Weights of a small GPT-style language model, trained from scratch on English Wikipedia.
Architecture: RMSNorm before each block, rotary positions, no biases in attention or MLP, embeddings untied during training, local attention windows, gated attention, exclusive self-attention, normalized values, capped logits.
Training: a variant of Muon for these matrices, 119M tokens, 8158 steps.
Each number is 128 + 24 x the weight over its row's rms, rounded and kept within 0 to 255. Layers, rows and columns count from 0. Numbers have three digits each. The size before them is the row's rms in percent of the matrix's.

# layer 7 attention query, 96x96, rms 0.242, rows 0-33, columns 48-95
096:101130103077143138144130126144107144118082087116161117104124131143133096129092124137145117097133137113188134079111117117153097122114149119154125
101:100141125117138130124074106116100128136078143129138153130126174142157134142183126109132112119162129084099100102092152171106125101115121125127100
090:144142110097145145143087114125131130094132120150146103093103134162167093135117124114118157136122130102093123157118151135149115067121149158107109
083:088124090121144160164120145065167155130121103175123102119098127130154131133141173156116110129125097097103161096123085149127163151152123129105146
107:150151137131121131115152073111126155119160128137145148137094125151100091088121139121098162107143082122108104098135129120125136086137106168140150
100:138130151105153149161121129105131118102114093109164119159113149137144140106112162114143093117103150154149158101179188128143131120137110125103093
103:151102105110105139153146144153104120133127111113125174119126187124142094157173099143133160147174164113130166150120146151082129114154106133128128
104:111144146124111138084109135102125157111155123183146131106121131152108100119122161127108197067151137126132139078129153110133152108133139141135124
077:109126119122110117147117120168113191134126112137096081142136142125129096151086125152109148116112121073127112134137109143115184085072168145092135
080:093131101141118157161104085143142131098121086109128106126153108159110137123174127145146163132161126106105146096108069125113156099135143159155126
106:130125134127092167130113112102167135102145138142116117142102160140162082146112104103095114120168168114073113174128129123155117158097138105157157
074:157146131129107135161147154137152137115092153117152125123150171136128140141143135113106107141100106113128119156154162106115126200116111142173132
092:094133142111115112132196160143127176125104142122108113146137131136123108125058148116101157156106162128128151136134167133135117107144123122102116
093:153141132096142142111113151107104144155175116094157124104111114165124099103148109090105100117144094161166150103150146131148148063120127138109078
109:089152155136160103130116126149127139140104138133155130097103095185117085093089112134165089128124150137120158174083111148081141091113106112141090
113:105112169104126155114077152099155126153179146154197145109113125147142121156119142124162107157131147161093127116147133114156107124169108127136121
109:167090133138124177095097130097118112149138120163121144120132129091141149109156125089143118114133140157120114084105122116115183108126110154121095
111:167086105109136132126118152085155120131166096198161110108142153135146127152113118106117130101156112143118112106109159082106123085102120154122097
098:133158124136155147137148141091163182104149142149156139135155098109142160160163115154142123153105139084083118117113100129140163124108146140139144
096:107110173159135124142155125129138095118140131129153156129112120124168174091147147114144149104157099125144117124155093106118117116156121161145133
107:169174123099128127175098134156155078084140133124149135124085120118116156149120111083154174107137153115097126145129081149144104148107109132138168
103:154095125152194155137101122094100104166125121129141143119078128102160109149104156133126108125183102091134114128171092118145149111151123159133084
111:178146086148099161113154125126136131119103107120146153128145136086160125109101097109148166140145152162122134145148106114122073125125122161145144
105:127137086085128161135153138099133199119140116133115122098106107132127125106170118114142160136142148114109117094117116101146075123136093130112138
100:083074136132149123105141134121128127151157139106137140122093126136126141188119142134087146142099096119163132084182087110138159106130133132144143
115:112150124125190107142134112141129119125121161163134137153126108101063104120125106090056121112160113150126120126141169111137096115136100095143123
104:150148115162123158131092120122142119148072127125154147129120169144123137157127114147102136102083157138131096133106144127147165121105127103178141
102:073129107134123146129150129126105112136154108130142141115141161118163135127155142129076102178109123113159162128138136122146121140100115149156095
112:130129115121091145121129123130103102118149139095154107117085131112127100173121174116108149157150127140155070077151141105155143100080142139143139
104:121130152140159133122110108110094095101130140117153111142109137114111124165108119137112076091116102146164142131101170082130113132091146140140124
101:126115144097118136173119152097126122142158088135116147101111136168123121132179096144133140107093104123112136095149117145150105140146147090087119
097:143142118125138123131148113077121146116108141168106161147124100123091175138126147127158136086153161152131108120117096110138157144125098118126129
109:172125122139140131109154122139107107129209127135130093130162127125155126113100134111118088145118141173132121128085115128105093140117161151147118
078:162167154100139103094101129123155128128123137104133091137097149116123105128120095120109166131121121125093118106167111106127126109093149095152175
# layer 7 attention key, 96x96, rms 0.217, rows 0-33, columns 48-95
095:100110133139171095090113110162152095098180152117160107124118132082125122142126115149135103150146124144143162122130151084120167125134148148105139
101:114156166155124149116122126122091160158114109127171129101110103145132120128155116162095135155123143116105138122140099104153154127128142153077108
087:109109162126078140137118164124144133085158090128097118145132111143109148143128135147107118123120140108124167133103128107166133138131106147090141
090:114117136131099151142159129123148147110117122119120140132126113177147172119108138124135115088126121107122163136142143092168095117166124133101164
116:124124170150155199132150131157126126119134114101110123115095147124158109099164091146121134122119110128118172085114146157119094117171118120153164
092:135119138099094108103143163133128123133132111122128119088146109087147151119152128142108143079119065135122144155176116148129134150088127137153102
106:117148159127160108121154161107121109151137130151091129137115150149160129123084091141109163142140166149130150109133115103110113106110103180166134
100:141098154090166153106167116133140125115112114157125105106148111107085183111148121121108125147103125121135156132134105107100129151164123138086149
091:158128132109185113121179119093116130154107126116123095087169119125117143087141121143132157115117139125126127144121077134163132147120107162121092
090:133161090143090132128142154107132132128083145147122105156107159126120130128150103140152106164135121139141140120142138123122147127090075125136126
104:154147115151136138160133120138135112146131141140132155111088149116122085133107134118124095077125101113113087115117162145122125138160095103182121
126:114115118141121139101122116129143147119136143153150142130170128133134103132097107130118152129135149124149090130156154134122056143111126093123113
099:119115137123130106086147143103119089079142182094125123142153105099104120150143142110109171092152140125140146119108126126092127132146105127120105
098:124120151105147150187157173112157148151123132075109122105116093116122146165100146147120145134128136147143158109127126123123135137123117124111085
096:134138106116156052093106143107182125146124116118134145108153140098123117109106167155146161123141155115118185133079141124157122104151121138101122
109:089125130149139123128092145114147082139103150079100161084153116126140112173123146114127118116140151093119098159099157134115191107151108122130139
106:194128129118133122115075114137156113099140140124116174113100163110137120140111117108136150120144125110189127165164162104108160171108137128089137
108:122117174125142165123093083136137133109107119142113160105122159113127108141148170119126133144134139153149148105143117132185143131107181131180137
111:133155095154131109142120108103103137122121121182147171134096075128131150125109182141124105089091094160087119115110125126187153151119127107157120
103:113129106089111137128103134123106130131106108145075115112126134157111128092118120130113161136152139136093136103146136102104113159119125107163127
102:106130125132116198147072107145124114094141162129157142136113164138158125137143143151113166138130161133137135128126169112117133181111142143108094
107:113118109123114085159088099158116147102141118137134103099113091124152156108174106142142128127125095157165104107110125138100078150144121117135165
107:154095134120080119192101097152177140119153121125101130144121168081121147155141115066136135156134162084176114086111133131136112133123078112108107
115:122129185153111107155147115126099121183190132091148110167118124091141178119139161112126129143098133144154137094158120135102124142141088104133139
110:104112105115141114102131162134098175128133154122127114118124108133154108077113156108146142191114174140155103120120114101113130145156132086128139
102:124084106088139113133109122124136142131163097120112097109138120120160123137143104115112154118152145116141111109125131117110097083124114138144106
092:084151118147123147152136097140157155135143161094114129126104147107111118133145112097149149073146148170132095135096134141182158118108127142106118
097:089129139116116096116134168139135108168143129138102115148100090099111091133115141065140117110130099138136162122123159123112119163118119105102113
113:132139119133126141129164167150151127081141171150165104109129093146118103124135129099114135109099102136129126134166124115093129122131136151108154
137:100165110100148081093115131140134134104084105113107156090132158110158124116151134118128086108138108110133101138120111143116100151122137116137127
098:108166144151115058095142123118118109144148062096113126095139126116152145121123131096128103136072070151095134162122158123093122164128140113103114
123:136149145097119140130153114123184132113101156156075096131130118153165125153135165126108146149098104137144122129185171126159136101115163093132131
097:129139128102131128169119097166145159106138146093117100103164098104104096134130122136162068114113172113155101107114114138144103121152160073105132
104:086091125125120070165140104140126096118171135171106136114145129103136153149113128143144099122119154149158169144126168124140111180155129115134145
# layer 7 attention value, 96x96, rms 0.23, rows 0-31, columns 48-95
107:141154175121124134052133137142138124060160136114121113136149144112120110105103150079127140103133163112102174161151165103118124146081153136163129
095:120062140093125117118115111129148105135121176117135129133120117103146138140143085116146162114116178144102172122095159091141127150167143106136166
102:155142145113131138119111144117100118143112174159111120092089145093109121089112103114111087131143140076152160116112124169166120176135136165137095
084:111162142128101136105115128114149167191156133134144113121145152155104135139139163094155121127151119110102128124107147133100141110075101093150108
099:159138122134119122109112109099132105121142137119190103148140106103117170124116042117114167118095139118125160155113173107102160150142100158158116
093:149144146059134114108119125136138127139142149183117107157150132120150139136141114139106137120156097133179133129129084133142097101144084115115088
099:114107147139112151111116095146132111106073124140087101175086104133162108142165115129163106165146141142105076110147147125160142110089109171147147
113:135120131142122094168135096144106139111137108129131093115163110112149109140100105136087189111114126162109139126130129143156171126120140124169118
097:145119117144095142122126110148135134140138144176127120141096085087119093117130159158111128166128129168174104146066150126147128121143122142118165
095:126158153133121138085159145163145116147137121091108133142088132139121098131132148101130107169071158124124121116138117151132105121103123104136175
098:131137151136108182104147116113086133138141131173125133099102137090139077103141121115087155087110096158109132105144164127146103129127136146135138
112:123139100100179129158151117125139132091152134120109105165127125143171146110111105158136109119083082110136156084100137090118121137152111161104169
097:096133160152135148106158194143123147106110134135143113118111140120108097131133149135125110121130106168081114122153119132108144122122119154135186
107:095164108130113165124144097139128146137106128102106110097114120103125127102139165131159119108119122116196110146146130110126129159165121103074104
092:129108147110162095080107166174162125098139165116120151100143142142106151144173130130160110124153145115106136142151100152148146117114129125142063
098:153114099095113132149122176106188128091187103169113140172113140131103154102171135146137102170135161078124123157148098113105108120114120128123125
111:124151150140140125113149158126125141165130148153159149143148098127091146110131126093140138126138160105117087141183109108121118156090140105168079
100:145104126113140155164113128108068117130123114129137169154127143170131133119127066142130180121125098125166148134147179141157148131130162153091153
099:130090119143138106114116151159085119131160098144124142090140120150153128102146113117125138152123113171117118111127091090135144110107111145158148
094:143160163128141124162095129136096121087146134103138125130160142095147148162146129097114110104177123105132131133165123105139099139121151100180122
107:140101142163119148135108148127098110128147081157159129146157136114170158125129109147080163153110110134130071123146117125136129113124114111110170
103:120175124130079099121123130144134169153099072153123136121111155136143127132111143139161118154095095079147144135095152150107075132125141113089123
103:143084107087115146136127139133121090110209091098129104165151124120110120142120117137105118123133151096141129158122169123180135135151103156168145
095:148147136107139138123121133137126084108066104139081123131123114138151117153127147141114190111117102145118153154109128142099149139131125137109153
112:133078096163118111146112152134138123152145131132098110101117099124148140133133154168131130116161103132150144113111134105148106139131158183127154
105:137121135117127163139136125153124124122074134141124130131084186109143118148109130121126157131126092128132092145116152129081141135155129128153123
094:146096095087109163145124078117120116089121122138143117153106122091143116136102148124128130152138182072104131123136159116174149076148145142147145
095:140078110127132176108121127156111148114109106143144072150155140146092147163155095118149105124182113103125132110124150155145105143166132145143137
096:151151171127147112093136116131136123151148116112142141086100101132122121112136129172186121077151129114103093147161112153156140159100136129138116
089:150179163130145098132139120166116128129140129140137091155137099117151105082146098113180144087119184145138099111156119148132145139130077133101072
106:107136123112125105105138086162110181146102148139148131116127113132091141089072138088158169144165128104129121060123084086101164111127127126124089
100:142079127097163113131105149138122138126116124175108166081153171107207165153133101140106134129106141092144145135119108140097123137152135154074113
# layer 7 attention output (transposed), 96x96, rms 0.316, rows 0-31, columns 48-95
083:130144139141131137079121120142167106107091170143097109147145126119147130115112136080132133133169134138118117133118169099134147140116145135174141
085:112138127068165151125090152116146144139149117108161140151155122110130170167146113108164118143104105119144161117121158115133094134174101134111162
095:125122159103123137178150089141129097156140161145106153119098090128093158085099156135132073117124162123139177114072149159135115144125155177151110
070:095140115143109128095171129113181176130139104140113137129153139098115128124118143113176127141124163110145154132122100112082125156127136085136150
079:131127109101109156127106148146129145151098147123140108140159143140120115117125064132145168077119138085154155136077161079135175158159129159145147
081:119130153094110122136130143129165169095118144128097113140157156092162141119099131103140106139143117111149158151150099149167103139090111110108114
089:102136070154129115118095136115141131099099103123098108130082111104144105131154154149121111134128115117094087143160181117125129145122150136088147
090:133144135171144112130152090148092122136146143143164101121160140135120112144112157119090177151096116153129112144156092118139157105118139133133108
083:129118111121113150112077096121170130107155150107136137165090099097086093121126139093143081150131116168159115138072163152150136107130120132131169
071:140159165143116113107142142136132152143117141155155124095095127158107105154136115130176114145081164163127083111131126144094150107119163118097145
090:171162122135112175136113094130120162139139139134128138138082110102163109117096141124122132105132089171101102117134108111139103178128110145140148
092:144133127129152098158168157127142129126148116115117108148102157167148122118130111133110075119094090114152125112163137101117108091160157186144184
083:106141160149180163063181124115120109097106115148111132119112170124145130116107141103152127138144145118087132143135122118133114138122149148130110
078:104160109091103149105144110128133098105084135122142129135120120089169115082114130124145148123131145144138130132158093151110134128158125131095131
074:127152132114138119132136148159118129086157127169091140131174146114102141150164096162157088130146154140155117132186100114120131095090110131142053
110:121118160093125154109123171120175135122147140155092092151107125113098144130145149150130135132107173122132073133134099145152122118129187116117191
097:163145156169138125087121095140135107134128123118151114151165113151109139092147129120141179139101165117124138104150134127145136144113157126153102
078:113076159143103159145141119120127101093132131123151129142141146150167093149126079128116131130168113106107151126161134152083123103137125144103135
076:152140128161169143086154169113081140161131122148165149084063132106124118124164107123107125182131128141131127095131097097153147107115121120151132
085:105141159148152136116114145153072105150141157087148154116158138126183177133151134098137124100170097088100136127138099134089140107114111116150132
092:129115127132116143168119156175116115134100076130097096128148177121167160142144090180102131158143130121099088159140144123112103120128159120122143
092:169128130132068117133130151136094112159095112118123142143115173145109135116103150144159116176085121112166130168147144132083077088125115092126153
083:155103121085106140133110139141163104124162132061089085132111122100105109138130119124117112151139140134115132173147131111151134112135110131150172
084:115162114131116110142128140152123065130072054132117114131193144148166163113100139123084121162134125112142148131134120119069123123133106119133125
078:131080124142118141149113172145156099118105161145103135130119137145110148143112178145137107148159132126150163122132103102166098110151138150148145
087:142123159133097118120159138125128136141088135133135114126100144099135122129094140158138174090116056106128125125109123173099135098144103132112140
079:139147089136078189186140135111142148103138148105144106123094113126115124118127127126115098146073166090094132123092169140180153123135135099124147
085:144087141130125141105091110124111158176119134102168113151139129085116179159132131131145113136137117116115125128118159108182148151156094124149103
082:159125120137110086134129123147163109146099122139137140101141111091165120160139105124126091151123166158126102137170128140114167098106111149120125
072:115152101131142115121156127101124135150139123142153124106138134144127114070130148145153174114148157154143082164142126123132123067161119133103080
097:135112109143127111134117103131093163092093071131133115111155124115109142102092127103164146132133100097148120088109098107110110120151151149103086
088:161115128113160107113093118148127128149160176125101126117116160112151180116143108149157106156102167115163140120132106096124127127140115160086102